config.toml
norm = "rmsnorm"
norm_place = "pre"
norm_eps = 1e-06
rope_fraction = 0.5
init_std_qkv = 0.0461
init_std_o = 0.0103
lr = 0.00248
beta1 = 0.9
beta2 = 0.98
decay_shape = "linear"
final_lr_fraction = 0.0
doc_mask = true
train_tokens = 548900000
dataset = "wikipedia_en"
Each number is 50 + 10 x the weight over the matrix's rms, rounded and kept within 0 to 99. Layers, rows and columns count from 0.

# layer 5 MLP down (transposed), 768x224, rms 0.0714, rows 588-608, columns 112-223
42 56 61 68 49 42 63 48 34 57 59 55 69 45 57 46 43 51 46 53 47 70 38 55 50 62 35 45 52 41 36 49 45 58 53 48 41 52 40 57 45 47 38 25 47 41 38 46 40 55 56 43 40 55 62 51 57 45 63 49 46 59 54 28 50 43 46 43 14 66 63 56 51 47 39 43 47 35 38 47 34 38 47 47 59 41 39 75 47 76 40 52 53 51 53 52 55 52 49 68 55 50 46 59 51 52 46 46 50 63 41 53
53 45 47 42 58 38 36 42 47 44 48 73 70 45 57 49 61 39 57 63 55 59 47 32 59 58 35 43 47 56 30 35 55 47 35 54 56 33 36 46 65 65 60 31 40 64 53 49 32 67 37 57 36 52 52 56 49 66 48 53 59 49 44 36 46 60 59 67 59 60 56 55 46 53 54 55 58 45 30 49 44 52 61 49 52 66 67 58 45 45 32 39 44 48 70 61 58 55 61 47 60 51 52 44 45 36 52 67 42 63 48 46
54 63 37 52 48 39 51 42 50 33 64 50 54 51 53 49 47 61 48 46 45 53 57 52 58 35 42 39 47 56 53 45 37 49 42 54 21 36 43 46 60 45 40 42 45 59 61 61 72 53 38 45 27 60 57 76 36 67 54 57 65 42 65 53 47 61 32 51 50 65 59 64 43 47 71 39 63 58 51 50 44 37 47 43 38 60 65 44 54 44 38 37 62 43 46 42 53 62 40 38 35 66 52 43 59 16 44 60 49 71 48 45
56 36 35 53 52 64 74 55 51 64 59 61 43 34 42 44 56 42 48 48 54 46 51 52 51 39 41 54 62 42 63 30 65 51 45 42 52 62 43 46 65 37 56 50 40 55 47 64 60 38 57 69 58 55 56 58 40 69 47 48 50 37 62 31 55 50 70 45 52 38 41 58 42 36 52 55 58 31 60 54 35 45 43 50 43 68 56 41 59 39 41 40 61 50 62 42 56 38 43 45 35 43 51 49 33 45 43 52 40 41 55 58
57 58 56 55 47 37 47 46 48 56 38 41 29 66 61 57 57 72 52 48 56 60 53 40 52 37 47 47 36 34 59 49 47 40 45 59 56 36 46 43 53 51 59 42 62 60 43 40 64 65 52 69 45 66 45 54 46 45 58 49 48 46 71 53 74 57 43 53 41 47 45 56 52 57 56 48 57 52 42 39 48 67 44 38 49 46 51 50 37 64 59 50 70 50 52 38 48 46 54 63 38 57 65 38 58 59 53 53 56 51 53 39
66 51 41 65 60 44 53 52 55 71 37 57 43 51 49 33 45 55 40 39 37 57 61 49 35 46 44 50 41 47 65 63 45 55 58 46 55 56 38 57 47 40 61 52 58 43 56 41 50 37 42 49 50 58 58 48 54 21 42 38 60 70 49 68 48 72 46 51 72 57 37 50 63 45 66 66 61 61 48 53 52 52 64 52 34 44 48 44 41 42 42 51 28 42 57 55 54 55 45 52 46 56 51 64 57 60 57 49 38 54 54 32
60 39 17 46 50 56 55 43 46 46 58 49 56 37 49 50 54 41 25 49 44 54 69 76 50 62 55 36 44 30 49 41 58 46 51 50 58 68 59 59 40 67 46 55 40 48 43 61 40 36 52 45 59 50 45 52 55 23 44 64 55 54 52 53 51 61 43 65 43 51 42 37 34 38 62 46 41 47 45 45 42 51 24 44 63 46 48 57 40 35 33 51 48 52 61 54 46 57 36 43 34 50 60 52 57 55 53 47 49 61 56 43
50 41 58 54 57 48 50 52 42 40 58 46 36 50 51 48 49 49 52 50 56 52 52 72 43 44 56 60 48 47 70 55 47 60 63 47 57 02 32 41 53 85 55 51 45 46 57 44 57 44 52 55 47 45 60 74 61 37 50 55 42 55 59 47 44 45 58 59 60 30 40 55 55 47 47 56 52 56 54 47 54 41 44 54 46 47 45 55 43 42 45 45 34 50 46 50 66 48 54 48 60 45 42 49 33 52 48 53 55 54 47 53
47 51 57 49 34 44 63 70 49 38 47 49 45 36 50 37 47 56 39 46 43 52 55 34 53 52 42 57 50 57 53 39 48 46 48 64 62 72 53 58 61 51 62 52 42 68 51 44 58 73 52 45 29 33 59 38 73 21 45 45 71 48 45 54 46 49 71 57 27 42 47 42 52 46 53 52 36 52 46 49 46 69 46 59 43 46 48 45 47 62 66 31 37 56 59 47 38 41 29 47 52 45 44 53 45 49 59 67 43 54 44 37
49 50 44 56 48 48 70 51 57 44 78 53 64 43 67 45 58 50 68 44 41 50 46 45 63 52 70 47 58 30 51 49 51 32 38 46 19 60 43 29 46 59 39 29 58 51 31 41 72 30 33 57 50 42 64 66 51 56 43 51 56 40 52 58 56 51 41 48 50 52 27 42 36 66 59 66 66 60 43 45 60 49 49 62 36 53 65 42 55 62 58 48 49 69 39 62 44 55 49 54 39 59 44 76 59 40 65 78 53 59 53 58
47 40 32 49 35 54 44 42 43 57 52 42 43 50 51 55 51 57 58 41 36 43 55 49 48 49 48 43 49 57 55 25 40 33 62 55 34 60 55 61 30 53 43 53 46 49 58 42 76 34 54 25 35 58 35 66 51 43 61 60 50 59 45 55 40 50 46 55 47 45 44 40 61 49 67 36 44 63 48 27 50 31 49 65 34 64 47 59 71 44 66 32 45 37 57 45 48 63 65 58 51 42 55 67 53 59 39 50 48 52 54 42
73 47 42 55 48 54 41 64 44 48 57 39 35 47 63 65 40 38 46 42 60 49 66 44 50 47 43 59 56 57 19 67 28 34 45 58 36 49 35 48 62 20 48 48 61 62 43 43 56 61 51 48 50 50 49 42 46 45 53 50 50 42 54 43 58 64 44 51 57 51 62 42 59 34 43 66 40 46 61 49 48 53 62 59 48 51 59 57 43 31 69 56 49 39 49 52 42 42 61 63 52 59 50 60 45 49 52 60 50 45 48 70
50 50 33 57 53 48 39 54 40 49 33 45 46 64 54 46 36 59 51 70 64 50 65 38 45 59 43 62 42 42 47 42 39 52 59 46 55 74 42 56 71 39 59 51 43 77 62 70 60 59 50 45 57 39 63 40 55 53 43 42 48 55 53 48 29 66 38 50 44 43 59 48 62 65 28 62 56 40 63 55 43 50 33 45 54 52 52 56 56 65 51 60 63 36 54 40 44 39 42 55 50 53 56 38 60 29 48 43 53 65 44 50
58 41 53 50 26 67 48 40 44 51 29 56 53 42 46 63 42 55 55 46 49 35 51 57 51 65 60 55 43 58 48 54 71 42 45 77 42 63 47 37 61 39 50 41 49 36 44 39 46 47 49 55 40 43 47 47 45 31 56 33 66 42 55 59 37 43 35 46 60 14 60 63 53 40 57 64 47 46 36 48 49 41 47 59 52 41 32 53 47 55 56 55 34 53 54 55 49 51 59 58 52 58 63 54 42 52 37 32 60 57 50 60
33 41 55 41 64 45 59 39 61 57 49 48 39 50 37 33 41 35 46 48 46 30 59 68 63 56 35 46 65 39 39 48 50 59 57 60 48 59 50 61 50 48 63 45 35 54 56 43 51 43 35 40 77 57 39 63 58 64 38 51 49 35 35 32 46 58 59 45 55 40 54 49 40 65 49 57 36 35 32 51 56 52 59 53 41 42 48 44 41 64 62 49 57 28 44 53 45 38 23 43 53 56 55 48 46 47 34 63 62 39 50 43
61 32 44 53 55 61 42 44 47 53 35 46 70 45 34 40 32 66 38 52 59 48 70 79 57 30 54 60 51 55 50 60 54 33 30 55 44 57 54 55 68 59 65 40 37 43 67 47 56 38 47 43 57 40 55 52 42 67 52 55 53 39 37 63 57 43 41 40 56 53 48 55 57 52 54 49 53 75 71 46 44 48 47 48 54 50 45 36 49 61 49 47 43 59 35 40 61 45 49 46 64 64 54 78 34 43 56 60 44 53 44 56
41 22 35 44 55 22 44 44 53 70 53 58 53 54 42 47 53 56 54 63 42 48 31 48 48 60 25 55 42 61 71 63 60 56 44 50 48 74 45 40 28 49 49 48 58 62 40 45 48 43 62 53 32 64 34 61 61 75 45 55 49 37 36 44 50 54 49 61 43 51 47 47 62 49 57 56 47 49 65 51 53 61 33 42 59 33 59 46 43 47 39 68 69 61 50 56 69 53 40 66 62 62 38 64 54 45 47 51 50 41 57 47
49 55 25 40 58 51 58 57 47 47 66 56 56 61 41 48 55 67 52 63 35 64 47 30 61 36 72 45 55 58 54 44 50 50 50 45 32 62 65 51 57 39 48 57 51 49 49 44 53 43 51 48 54 42 40 42 42 44 43 55 50 63 68 55 50 53 70 64 56 51 44 48 59 34 45 44 40 51 54 32 52 43 50 55 48 36 55 38 49 39 53 31 44 32 58 40 56 53 57 42 49 65 51 42 55 61 33 40 50 64 53 25
53 59 41 45 24 68 36 56 59 51 51 50 46 53 56 45 41 36 43 56 46 47 43 51 60 51 57 31 68 61 42 35 42 83 46 55 54 66 57 58 50 54 62 58 47 57 52 74 53 54 48 29 62 55 59 63 38 51 61 44 39 39 58 73 29 54 47 60 60 49 32 52 45 59 52 70 37 53 48 31 49 37 54 56 44 63 50 50 52 45 41 63 61 57 50 58 47 55 45 53 29 41 34 53 48 34 57 55 50 47 49 37
74 43 55 60 54 53 52 36 48 29 46 41 67 61 40 39 60 38 64 47 61 53 47 42 36 44 28 51 45 31 80 66 52 49 48 42 49 59 65 38 58 57 42 49 55 68 36 54 42 47 70 56 47 44 62 52 43 57 60 54 44 50 51 41 43 47 53 41 32 49 66 52 61 29 57 41 53 72 53 42 44 61 63 67 45 44 52 58 49 40 39 39 59 41 53 44 23 49 42 42 50 42 53 58 21 60 54 55 46 49 51 49
37 49 53 67 57 53 58 38 30 57 55 49 53 54 46 56 34 55 45 45 51 44 56 59 36 56 51 66 50 48 55 51 72 43 64 53 51 65 49 50 48 57 33 25 37 32 71 49 46 55 31 34 48 59 45 53 46 59 38 54 56 64 56 57 63 64 49 52 44 57 52 37 49 54 66 39 44 67 65 55 72 56 35 59 61 47 40 33 56 59 62 51 49 45 66 47 32 47 38 37 51 44 43 45 70 56 56 46 43 47 51 50
# layer 5 MLP gate, 768x224, rms 0.0807, rows 589-609, columns 112-223
52 40 45 46 50 49 57 47 62 51 45 44 46 48 55 48 64 47 58 39 34 55 46 44 52 59 44 48 52 50 46 50 49 55 66 53 43 54 36 60 32 46 42 43 59 52 59 41 50 32 57 40 59 45 56 47 48 34 45 42 42 62 43 53 53 42 45 71 51 44 60 41 63 51 55 46 33 50 59 43 63 66 70 38 57 47 28 49 52 34 53 47 64 53 66 43 33 59 50 69 49 69 34 61 57 51 57 50 37 66 55 51
64 45 67 44 58 60 64 42 59 60 46 67 31 56 48 69 58 40 70 66 48 58 43 47 50 33 41 39 50 48 63 22 32 35 81 49 43 43 56 43 54 40 54 41 42 44 39 38 62 55 46 64 64 47 28 35 58 49 38 40 66 55 41 47 51 72 41 62 58 61 54 57 32 41 42 66 47 40 48 55 32 54 64 54 49 43 36 49 58 57 39 50 41 65 50 38 40 54 68 52 46 49 49 45 38 44 61 53 50 51 60 48
45 33 56 47 53 53 47 46 63 51 57 56 30 44 40 45 68 56 62 73 41 38 15 37 43 40 56 51 66 47 40 41 29 57 36 56 67 44 35 58 53 60 62 30 40 26 53 47 52 62 56 72 51 62 51 52 49 46 66 51 35 45 47 48 53 32 53 48 51 46 26 66 56 26 57 44 44 33 48 45 32 42 58 50 68 54 57 61 53 58 47 48 60 52 58 43 46 38 50 40 51 58 44 60 42 51 51 57 64 46 41 48
54 38 52 67 44 63 26 57 48 46 58 44 33 69 52 48 51 54 54 49 62 74 48 49 55 55 49 38 48 50 44 43 41 55 61 38 57 52 59 53 50 57 50 45 42 57 46 46 52 58 44 50 58 46 44 60 61 56 55 64 47 44 39 45 57 34 59 62 51 42 65 52 55 54 60 50 37 42 39 53 47 26 52 47 45 52 61 37 49 55 38 48 70 62 45 63 57 59 42 61 57 33 51 52 53 49 42 45 54 42 46 56
52 55 62 46 57 31 52 47 40 49 54 57 57 49 32 32 47 47 33 65 42 44 49 68 46 67 49 41 54 33 45 49 35 56 25 50 42 49 48 65 44 48 37 52 42 45 49 53 48 60 46 48 49 57 46 58 50 52 48 44 75 61 41 73 54 62 41 66 62 53 45 47 52 54 46 71 52 54 47 42 38 41 68 36 62 49 36 74 46 50 59 53 71 58 65 41 50 44 62 76 65 62 41 64 39 51 69 51 44 59 43 62
37 49 54 42 59 32 45 42 43 37 69 54 66 53 38 49 46 69 51 58 44 55 40 33 57 24 58 49 39 44 40 54 35 53 61 55 55 44 63 44 61 39 61 58 58 50 38 27 63 66 41 37 56 39 61 42 61 49 49 65 62 55 36 35 41 62 48 44 65 44 64 58 36 22 57 53 46 73 30 52 57 34 44 46 45 45 63 43 64 55 45 66 48 52 42 35 51 34 48 48 36 40 60 69 59 49 68 46 49 29 50 49
37 32 47 36 50 43 49 60 42 40 60 55 33 57 53 31 31 47 56 62 53 52 51 51 51 50 56 56 53 66 48 53 45 47 48 58 45 52 43 60 51 61 72 53 53 47 63 49 44 49 44 61 49 60 49 54 40 46 60 53 40 40 29 54 49 45 51 47 45 56 49 62 54 27 54 49 46 57 42 45 49 47 66 33 47 43 53 58 47 55 30 63 64 54 55 55 39 40 46 51 59 37 45 50 54 43 56 41 43 54 54 59
46 57 49 60 59 49 51 53 60 56 55 44 39 53 34 37 40 47 38 43 50 38 55 52 36 55 38 47 41 40 38 41 61 53 66 58 47 58 48 45 35 45 54 43 30 52 41 36 48 42 45 38 33 39 49 52 37 52 40 46 48 60 55 26 54 52 58 57 48 45 48 47 40 51 41 48 44 52 80 34 64 50 44 54 48 74 40 43 54 67 60 55 47 43 55 57 51 58 40 52 43 67 56 43 52 76 50 58 44 55 49 45
56 53 52 40 57 55 58 55 57 40 44 49 46 42 45 41 37 42 55 60 71 54 46 60 51 40 42 36 43 37 52 46 42 19 59 50 49 38 56 54 50 39 60 34 45 38 50 60 42 44 33 40 44 39 50 56 48 49 48 49 47 39 45 39 49 38 59 66 41 44 37 46 38 48 49 45 48 38 49 28 38 55 63 52 57 41 41 39 64 52 60 58 41 55 43 50 41 55 64 64 39 42 42 54 55 46 46 47 54 35 49 56
37 62 54 57 48 40 52 47 47 55 55 38 45 51 54 37 45 45 49 49 46 58 48 38 50 45 36 59 51 64 61 40 51 46 67 64 48 53 55 42 43 52 76 43 56 56 54 40 54 53 52 25 57 48 57 58 47 42 55 49 43 38 42 52 45 48 52 38 51 47 31 50 52 54 52 44 57 54 65 61 66 62 59 47 50 60 43 43 60 51 47 41 58 66 42 60 64 51 56 49 49 54 71 54 38 49 65 44 56 39 41 32
35 57 58 54 65 44 61 56 41 36 43 55 35 62 43 61 53 50 28 58 58 60 35 55 47 59 34 48 53 34 51 36 58 52 42 40 52 33 47 56 26 50 47 55 67 54 58 45 50 38 56 60 43 60 58 32 47 55 52 44 54 66 59 47 37 48 51 58 42 58 54 39 36 68 66 41 45 54 39 39 32 42 37 43 47 73 51 54 64 48 57 52 54 63 63 70 35 52 53 63 59 50 37 57 72 38 48 49 43 34 60 61
48 53 61 40 41 54 56 52 43 58 48 62 75 55 52 71 48 58 69 53 35 33 42 42 59 57 43 67 42 59 54 46 41 68 69 54 48 46 61 52 46 56 60 57 37 80 57 38 44 46 51 44 35 68 49 39 45 48 67 72 60 55 50 51 24 39 59 45 70 37 53 54 47 49 44 38 72 49 33 48 37 54 76 49 50 50 61 60 64 41 41 49 63 44 52 59 50 64 49 45 50 59 61 41 57 40 42 48 34 52 50 55
40 54 57 59 28 52 37 48 51 44 57 52 55 48 44 45 58 53 42 55 59 56 46 46 67 31 37 38 47 63 47 35 40 24 45 71 49 41 61 45 46 48 41 72 59 43 41 46 60 45 42 64 55 60 68 56 55 43 64 44 44 26 61 61 39 52 56 58 65 49 44 55 44 40 45 41 49 39 50 32 31 53 65 56 53 37 44 62 53 29 49 50 38 42 64 38 44 68 43 52 48 51 43 43 28 73 30 66 49 56 43 35
35 33 49 59 55 51 49 61 37 43 50 55 35 44 42 41 48 48 49 65 46 47 34 45 50 59 42 53 59 51 54 52 55 52 65 52 43 44 43 39 49 33 54 38 57 64 47 40 49 64 48 46 46 55 53 55 54 51 69 44 41 52 41 48 37 57 51 58 43 45 48 37 45 79 56 58 55 52 40 44 54 58 54 60 69 51 52 47 35 53 57 59 58 54 50 47 56 51 52 55 58 43 82 55 33 43 41 48 53 52 57 35
59 51 53 62 37 64 44 37 46 61 58 52 40 50 70 58 63 51 48 49 38 52 45 61 53 43 55 38 51 50 47 42 49 52 70 61 44 50 58 39 69 43 73 43 46 46 54 37 39 56 63 32 61 54 50 58 45 47 52 32 59 41 59 33 49 43 51 51 50 62 56 42 34 52 70 39 52 33 56 53 53 52 53 49 53 41 42 43 48 58 62 48 53 62 54 64 40 52 63 54 45 60 46 61 43 41 43 68 59 41 55 46
44 56 52 47 56 42 42 40 53 42 52 45 46 56 41 63 46 42 73 37 37 42 33 48 32 36 47 60 47 66 50 43 65 49 70 58 51 56 39 53 67 50 44 58 58 46 47 54 45 50 49 37 51 52 49 44 49 42 43 37 33 53 42 36 38 54 53 47 39 56 45 58 46 56 38 27 52 53 39 69 36 46 48 45 51 52 43 46 59 66 60 64 53 50 51 52 49 45 68 55 56 50 56 56 42 38 33 56 56 50 36 40
47 52 55 54 27 53 61 53 39 65 45 47 37 59 50 51 51 61 49 23 53 72 43 58 59 50 51 51 56 50 45 66 53 63 54 46 60 45 59 33 53 63 52 66 37 46 46 51 55 51 41 54 54 57 61 49 45 39 54 76 36 48 67 69 54 51 54 63 56 57 51 47 46 56 54 60 32 57 67 58 57 56 66 48 48 49 70 56 59 57 53 38 45 46 50 67 48 35 46 38 37 61 45 52 50 51 49 49 58 46 50 49
42 61 46 46 62 55 38 68 59 46 36 46 46 46 37 50 54 43 40 65 50 54 47 52 64 54 55 44 51 50 61 44 32 45 53 54 61 48 45 60 51 69 49 49 59 40 51 37 53 59 39 48 41 46 47 60 55 55 56 42 54 43 56 45 55 25 44 49 52 37 58 46 34 52 51 59 43 50 28 54 40 34 44 55 36 39 56 59 60 54 35 55 43 29 25 54 52 41 43 46 29 65 26 39 51 44 52 62 46 54 39 52
24 46 54 48 43 53 37 46 58 59 33 49 41 56 50 45 59 37 45 60 59 51 47 41 46 44 60 61 71 45 62 79 37 54 29 47 48 46 57 38 54 40 47 60 61 51 58 55 29 53 29 40 59 53 58 44 44 54 45 38 66 63 52 58 39 50 45 69 46 41 57 33 48 43 57 40 52 38 61 48 52 55 62 48 47 36 60 42 51 54 27 58 57 38 54 51 62 60 59 50 62 60 63 62 34 60 55 58 42 74 65 32
55 65 61 54 31 35 34 45 35 35 52 47 50 52 59 53 55 59 40 38 40 41 51 57 63 49 70 62 46 30 40 47 56 29 65 45 51 49 33 46 44 41 35 56 52 47 54 64 51 47 55 49 50 44 57 46 47 43 54 40 48 39 21 58 52 61 28 43 72 57 51 58 53 54 61 29 66 51 50 48 52 33 34 48 56 52 60 48 60 60 68 35 74 56 66 54 41 50 54 40 51 43 44 49 44 53 55 55 65 72 56 46
66 46 49 33 47 42 58 38 48 51 34 50 35 61 45 49 61 64 56 31 36 51 60 30 41 49 41 48 65 61 41 57 32 50 52 50 54 51 62 58 55 38 39 66 49 44 46 41 49 45 50 33 60 60 57 57 41 60 46 47 48 47 32 39 44 75 37 51 59 67 35 46 45 38 62 57 58 65 66 54 34 72 59 48 42 52 61 48 46 49 44 62 47 47 56 43 56 61 43 57 76 32 53 51 45 45 45 60 45 46 60 45
# layer 5 MLP up, 768x224, rms 0.0819, rows 589-609, columns 112-223
63 54 48 65 44 38 47 61 58 70 39 40 35 60 65 44 63 36 53 47 33 37 49 47 27 38 47 47 45 59 45 49 49 52 39 50 73 46 62 51 37 63 68 55 36 38 41 46 57 50 63 47 43 42 53 50 36 30 56 52 56 55 46 55 48 31 50 55 57 31 46 48 62 68 34 51 60 43 36 48 43 58 53 46 61 49 32 54 65 54 42 63 53 48 42 60 38 48 61 49 56 46 53 59 71 54 36 65 41 61 51 35
37 52 60 42 50 53 48 57 48 51 57 41 49 45 37 50 39 38 46 51 62 50 71 42 48 44 54 40 42 50 39 46 40 45 47 44 32 46 49 44 73 54 60 47 56 57 60 45 55 59 36 63 49 53 66 43 39 60 67 52 31 41 62 54 57 55 54 52 61 59 56 47 56 62 43 54 37 63 66 50 47 58 52 59 50 43 33 65 68 67 52 47 50 57 30 36 40 41 31 69 43 39 55 65 33 55 60 45 54 49 38 57
38 39 74 48 49 57 58 56 37 55 65 54 57 50 56 47 57 44 44 63 44 39 61 47 45 48 59 44 46 60 53 52 49 51 43 58 45 43 54 73 54 38 44 38 51 57 49 50 46 41 60 55 48 59 53 58 52 71 38 48 42 32 52 52 38 45 54 43 43 42 44 49 77 42 57 29 60 33 58 41 42 50 59 37 39 48 54 50 74 51 74 54 62 32 44 61 60 46 54 58 70 34 60 55 45 34 56 38 43 60 61 26
48 60 53 23 62 42 44 60 40 60 49 54 49 55 31 50 46 54 37 38 49 54 55 37 48 51 32 24 68 54 57 57 42 47 49 57 58 53 47 45 71 53 72 48 49 56 53 53 55 50 54 46 36 54 61 59 60 45 49 59 44 56 51 60 36 63 50 56 30 36 36 36 61 47 38 40 66 48 50 56 68 47 39 30 30 48 67 46 47 53 52 33 55 47 59 42 45 59 63 54 47 62 35 46 65 52 57 41 46 40 41 33
48 54 47 57 58 40 69 63 51 67 51 49 55 19 59 34 57 57 53 43 76 52 48 43 60 52 67 46 46 45 31 54 35 42 57 32 55 52 50 35 42 47 66 55 60 59 34 43 44 51 55 36 50 48 48 51 62 50 68 30 33 52 46 43 49 45 40 52 50 40 45 49 62 46 55 56 72 58 42 63 62 46 62 51 62 42 43 54 74 53 57 43 47 54 44 49 65 52 40 73 42 52 52 61 51 53 50 44 51 64 39 74
48 57 71 35 58 41 71 44 47 50 66 34 62 45 48 35 65 61 54 27 46 69 56 39 56 49 50 59 49 32 63 34 55 59 42 65 53 59 55 43 51 39 61 59 54 55 50 58 64 48 64 53 40 64 47 61 57 52 51 39 54 68 46 53 54 27 34 45 55 17 60 47 52 37 49 44 55 52 27 41 39 57 43 52 54 31 39 61 56 52 56 55 56 38 68 52 76 55 44 38 34 53 41 40 38 53 41 39 36 53 47 60
48 42 46 60 68 43 44 60 45 39 60 51 40 62 44 45 48 36 49 57 62 58 47 57 36 49 65 62 45 52 51 58 65 46 42 48 42 54 42 53 49 71 45 45 48 52 51 54 55 37 32 58 57 45 28 42 38 45 53 30 53 51 54 63 53 48 38 58 51 54 44 47 44 47 41 55 43 53 47 55 35 77 46 55 55 55 51 41 54 45 47 58 58 45 72 46 56 56 60 57 54 48 63 72 44 53 47 49 48 49 59 61
48 52 56 39 44 49 62 43 44 43 68 44 38 56 34 47 59 48 45 53 61 47 52 47 42 41 54 56 47 40 55 46 63 56 48 43 57 51 42 50 46 55 32 51 54 40 40 69 53 43 40 52 52 58 39 54 48 49 45 58 41 56 33 48 48 43 59 43 48 66 47 55 46 36 48 48 49 67 46 53 50 42 40 59 44 33 42 49 47 47 44 52 55 51 33 70 41 39 59 49 41 60 62 60 52 35 58 47 41 54 36 62
47 46 53 48 52 29 48 48 61 45 58 48 57 48 43 43 57 58 43 31 60 50 55 43 64 61 37 40 40 35 44 46 34 72 55 64 51 40 67 53 42 59 44 52 48 42 33 53 57 50 35 31 37 60 53 66 67 62 50 63 60 60 54 62 50 79 58 41 50 65 51 73 50 36 52 59 45 52 50 44 62 21 50 46 55 39 43 51 60 62 53 50 26 60 51 71 54 39 49 45 29 63 41 54 49 53 58 56 57 33 60 53
49 58 64 53 51 50 54 51 52 42 28 58 44 32 52 51 43 58 50 46 34 39 41 43 55 58 64 48 43 49 61 51 53 60 36 49 58 61 42 40 66 49 46 69 28 53 56 82 52 57 58 57 44 68 61 34 36 60 62 65 45 52 47 64 41 54 57 62 57 57 43 49 52 43 14 45 48 60 52 30 65 59 52 55 64 46 50 50 31 52 50 65 62 53 53 56 52 46 51 60 60 54 41 52 65 61 55 74 50 65 51 47
49 53 50 24 32 52 42 42 44 59 54 65 59 35 42 46 48 41 70 33 58 50 51 43 49 64 37 38 53 34 56 43 46 46 44 50 43 51 53 34 66 49 51 45 57 44 32 66 45 44 44 74 42 58 42 66 43 59 47 54 51 48 62 43 46 44 46 44 44 60 49 57 60 50 41 51 69 56 61 50 54 58 37 57 35 51 69 85 36 64 53 71 50 46 36 24 52 50 60 40 55 43 69 58 45 47 39 71 33 64 42 51
64 52 47 55 41 57 58 52 43 44 48 53 44 60 68 63 62 53 48 54 56 55 63 48 60 52 58 40 37 51 60 54 54 52 45 51 49 48 59 47 43 39 57 33 57 44 61 40 46 52 45 40 58 64 45 45 38 54 70 42 64 49 62 61 69 43 60 50 60 53 33 49 45 52 64 57 45 45 47 42 37 48 44 49 46 66 54 42 42 29 62 58 50 53 53 47 51 68 45 54 61 50 40 60 38 59 59 54 54 70 54 47
57 61 62 40 32 55 37 63 43 40 41 57 66 55 37 45 52 54 71 60 47 28 52 54 40 35 66 57 51 58 63 54 44 42 49 51 67 59 44 64 53 53 53 75 56 45 35 43 37 50 48 46 52 53 55 44 45 69 61 37 38 70 45 63 53 49 66 39 42 42 56 57 55 48 47 37 50 46 45 43 49 52 40 48 69 47 51 76 54 65 59 47 56 53 65 59 39 64 58 41 40 51 32 41 55 50 64 38 51 48 45 47
42 53 53 71 49 55 31 55 37 47 40 36 50 60 55 31 60 61 54 58 56 45 57 52 52 55 54 53 50 46 60 76 49 29 54 56 55 50 50 37 43 48 52 48 64 40 64 41 55 45 52 36 46 53 55 49 59 45 76 33 43 54 70 36 53 41 41 41 49 58 56 44 54 42 72 46 55 50 47 47 43 57 58 48 49 57 47 47 41 59 45 60 35 64 46 47 45 55 73 51 67 53 42 44 44 62 53 45 31 65 65 44
59 40 41 51 56 37 40 52 32 38 42 46 41 41 49 50 74 51 72 68 48 47 35 54 59 47 53 45 57 48 54 54 56 46 45 43 64 55 61 49 52 58 40 47 52 58 52 39 37 48 41 29 45 50 50 54 65 58 64 49 63 58 71 50 56 42 72 53 38 45 53 57 37 52 28 46 38 52 43 72 49 37 61 47 65 54 70 54 33 59 54 42 60 31 40 46 55 58 48 58 53 49 52 43 42 51 35 52 62 53 31 43
46 63 48 49 52 43 58 45 67 46 57 30 67 58 42 52 42 51 50 61 42 51 65 53 44 50 57 57 58 44 61 60 54 49 51 54 49 50 56 55 66 57 66 67 47 38 49 55 50 49 47 41 58 44 38 36 60 57 38 50 32 44 35 43 51 51 70 60 53 39 48 60 40 43 55 57 24 62 51 54 64 34 29 59 42 34 50 42 53 57 39 43 53 47 52 49 51 47 55 56 66 46 43 38 57 41 61 54 39 47 44 49
44 43 53 59 40 46 40 41 40 54 35 37 49 73 51 47 54 35 64 38 56 61 47 44 67 43 52 51 62 37 36 57 52 43 48 55 69 40 30 37 48 45 43 51 49 42 44 62 53 47 54 48 34 68 54 38 45 64 53 64 59 40 34 59 42 52 45 33 49 52 41 41 41 59 56 45 59 42 54 40 57 46 54 58 47 52 43 62 32 44 55 46 58 66 54 64 44 62 37 44 41 26 54 50 54 38 54 49 42 18 48 63
39 59 74 51 51 49 72 56 43 48 43 52 75 34 47 52 61 52 51 50 43 61 48 63 49 43 53 36 56 35 38 52 46 57 44 47 44 39 33 27 52 43 48 56 73 36 51 53 46 58 49 40 52 48 61 44 49 35 46 48 58 41 55 45 57 37 46 44 29 62 64 58 63 57 50 42 53 41 48 51 52 64 55 47 51 52 61 57 52 52 46 46 51 42 51 58 35 48 44 55 53 56 27 44 54 38 39 65 39 58 61 55
56 46 68 49 56 53 22 63 55 64 40 52 57 51 56 45 38 53 26 58 38 74 42 47 58 42 60 61 43 44 62 62 44 45 52 60 60 57 47 46 47 48 56 37 50 44 59 66 65 53 65 41 29 60 56 40 59 58 38 48 63 40 71 51 62 53 38 55 61 51 52 67 41 43 51 39 51 42 55 54 54 50 64 39 51 35 56 46 66 49 45 46 44 38 37 43 58 54 68 19 51 44 50 61 70 51 59 45 42 55 47 42
73 44 36 33 49 42 43 53 65 43 26 49 61 48 39 53 44 51 56 51 54 49 48 35 55 49 52 42 51 48 48 43 41 47 50 51 58 51 51 46 25 51 52 70 61 62 45 53 43 48 54 52 62 54 50 62 62 53 69 69 41 38 42 50 38 42 50 43 51 27 55 49 64 42 62 53 48 61 45 70 62 60 44 50 45 41 65 51 53 58 28 43 49 40 58 49 55 52 53 54 49 52 43 56 55 52 36 38 41 40 66 46
64 46 52 68 57 40 47 64 52 34 57 59 60 52 50 34 39 54 55 45 67 51 67 50 71 68 59 56 34 49 52 55 64 47 53 55 53 45 63 59 50 46 45 47 67 60 38 53 49 21 41 63 71 56 43 50 50 56 54 59 69 44 52 31 63 61 45 56 43 56 50 58 58 46 49 51 56 38 54 52 24 33 39 50 50 54 35 40 50 63 67 45 56 53 43 40 26 29 43 56 38 32 65 46 79 41 69 32 52 30 43 60